config = dict(
    num_key_value_heads=1,
    hidden_act='gelu',
    qk_norm=True,
    bias='all',
    init_std_qkv=0.0385,
    init_std_down=0.0551,
    decay_shape='linear',
    final_lr_fraction=0.0,
    batch_tokens=65536,
)
Each number is 50 + 15 x the weight over the matrix's rms, rounded and kept within 0 to 99. Layers, rows and columns count from 0.

# layer 20 MLP down (transposed), 640x160, rms 0.0551, rows 145-162, columns 120-159
36 53 47 55 60 52 46 52 69 58 64 26 53 33 41 25 41 63 26 74 50 49 47 45 27 58 57 69 37 53 54 52 36 46 56 59 40 46 15 47
71 43 50 57 40 41 37 63 85 43 39 49 34 44 50 61 66 60 52 73 44 48 53 53 52 52 46 46 51 40 30 59 69 19 59 45 57 63 27 62
69 26 49 41 78 65 68 27 31 43 55 40 34 36 50 50 71 66 57 66 29 49 32 50 48 51 52 33 58 50 27 49 56 58 56 52 29 30 35 48
47 31 41 60 55 63 35 47 49 25 39 55 62 37 71 35 32 33 50 68 40 74 70 35 44 65 31 48 71 52 41 54 47 57 84 44 85 49 06 49
65 47 56 30 48 40 40 33 52 45 65 37 49 54 61 66 56 25 50 56 59 24 41 49 31 69 41 41 47 29 69 56 53 33 29 64 14 60 67 30
46 33 48 48 65 51 81 36 57 57 33 25 69 36 46 68 40 52 55 37 48 56 60 45 65 41 54 43 45 43 60 55 62 25 54 30 29 42 54 53
19 39 35 75 45 68 50 42 71 77 43 58 23 45 46 38 48 72 61 27 38 39 64 35 59 73 54 41 58 57 19 37 43 18 39 37 11 40 59 70
74 52 58 72 65 64 67 30 42 37 53 32 29 06 51 52 14 55 58 27 39 46 53 66 42 35 65 52 42 36 21 69 46 43 23 73 71 32 42 45
39 42 51 83 43 32 46 63 49 48 51 40 56 45 46 33 26 33 37 39 47 57 30 41 85 22 22 52 43 64 39 46 38 38 53 44 42 71 47 51
39 46 40 70 60 37 47 43 48 54 59 61 46 43 44 43 69 28 47 77 75 57 45 34 59 41 62 39 46 43 59 67 63 62 44 78 53 58 65 84
80 53 51 73 47 19 64 61 41 64 54 26 57 60 42 36 56 48 35 70 64 39 09 51 46 34 28 32 12 56 57 41 48 64 42 81 50 56 40 47
30 27 59 32 51 49 48 48 74 45 42 30 38 71 52 50 69 78 79 40 43 67 33 30 69 62 68 62 50 54 24 45 46 38 51 49 35 48 50 54
49 52 64 59 66 45 41 30 67 61 32 35 39 45 28 65 52 53 58 87 50 58 68 00 70 49 58 52 47 81 18 68 50 54 55 41 28 36 63 40
73 62 33 60 42 36 32 45 52 34 71 39 27 50 46 33 47 42 26 56 10 34 59 43 63 68 35 65 56 17 68 46 61 54 57 73 62 09 54 37
62 57 81 59 57 71 50 45 69 61 64 52 65 59 59 41 79 53 68 39 58 62 41 53 48 68 57 77 51 61 52 63 57 33 61 14 36 59 48 68
36 56 65 24 19 46 26 56 49 57 25 36 35 48 37 72 14 47 55 72 51 74 26 77 65 43 24 68 36 53 47 62 55 33 44 32 45 75 71 49
46 59 38 67 71 66 12 41 21 69 38 48 26 35 65 63 63 47 12 38 33 39 20 85 37 34 44 45 58 39 44 75 69 45 28 51 59 46 45 26
49 65 33 64 70 60 56 47 49 45 58 34 60 52 52 57 34 58 42 63 41 34 74 31 52 31 65 80 51 39 46 40 49 68 68 48 21 23 27 54
# layer 20 MLP up, 640x160, rms 0.055, rows 146-162, columns 120-159
59 84 51 34 55 48 25 44 30 61 31 34 46 51 58 58 35 52 55 24 42 73 40 72 46 53 76 18 55 84 57 37 47 55 42 47 31 54 67 43
27 67 68 66 27 24 67 56 46 78 89 39 42 42 48 37 31 89 43 44 55 40 57 31 61 49 69 46 45 48 34 32 36 38 47 48 70 53 50 59
55 67 55 47 32 51 48 49 23 61 45 57 40 71 62 85 73 66 47 46 55 62 46 44 43 40 67 36 27 52 47 57 54 47 53 50 39 62 54 44
52 56 48 78 55 43 51 69 66 56 26 54 64 49 48 54 50 37 31 69 07 61 47 45 52 32 38 62 67 71 19 67 61 51 42 59 45 62 32 69
61 35 56 52 33 43 61 51 36 55 24 72 41 78 41 85 18 45 33 40 55 56 47 50 41 76 42 46 77 73 51 50 45 39 46 20 51 61 64 71
70 52 56 57 53 43 60 71 64 58 28 41 45 56 63 27 54 57 37 49 50 60 17 59 48 46 24 46 52 46 61 60 43 60 51 25 55 38 62 37
35 47 55 68 59 54 53 30 49 45 43 49 57 48 38 63 63 61 38 58 78 54 60 52 40 52 40 50 74 27 38 59 39 70 83 68 45 40 46 43
49 86 67 61 60 68 48 80 53 48 45 85 48 38 35 51 68 59 36 67 38 49 42 38 36 54 66 57 60 43 42 58 53 59 32 34 71 37 32 46
47 62 28 43 39 70 55 60 54 48 34 38 35 48 68 73 38 45 54 58 68 85 56 60 42 49 78 68 74 49 39 55 51 41 47 47 79 65 50 40
76 46 72 49 23 45 70 36 18 34 61 39 61 58 39 57 78 56 19 31 78 61 77 53 48 28 42 44 80 34 32 41 69 55 46 42 77 20 59 81
42 30 38 60 30 51 49 35 41 67 55 65 96 36 33 74 44 58 54 53 65 41 23 60 19 56 69 32 56 61 57 40 30 63 52 20 69 40 56 45
15 41 56 47 74 35 84 48 24 49 50 50 61 75 19 61 38 59 40 54 57 48 54 26 41 58 68 47 62 46 48 58 64 54 77 44 59 43 50 43
69 65 79 42 32 65 68 64 42 22 39 30 78 62 43 61 69 53 91 72 64 50 46 74 35 54 64 47 55 67 45 38 23 50 33 51 52 50 40 32
59 06 48 40 70 33 55 65 44 31 23 93 35 56 41 42 47 66 83 56 36 58 40 55 45 45 52 66 38 40 59 53 71 53 39 59 48 69 47 61
48 60 53 59 53 86 77 51 45 64 41 36 64 74 63 33 48 45 29 67 37 48 52 40 62 60 67 30 57 29 70 63 38 78 49 52 62 43 68 27
16 43 33 45 52 46 73 56 53 39 54 63 34 53 66 56 37 71 69 44 65 14 29 63 61 50 27 41 55 59 57 21 48 20 66 51 61 67 50 37
60 59 81 50 59 69 58 39 61 36 50 70 65 73 43 39 48 43 61 52 72 66 34 30 45 87 32 36 47 68 64 45 41 17 47 46 99 36 46 73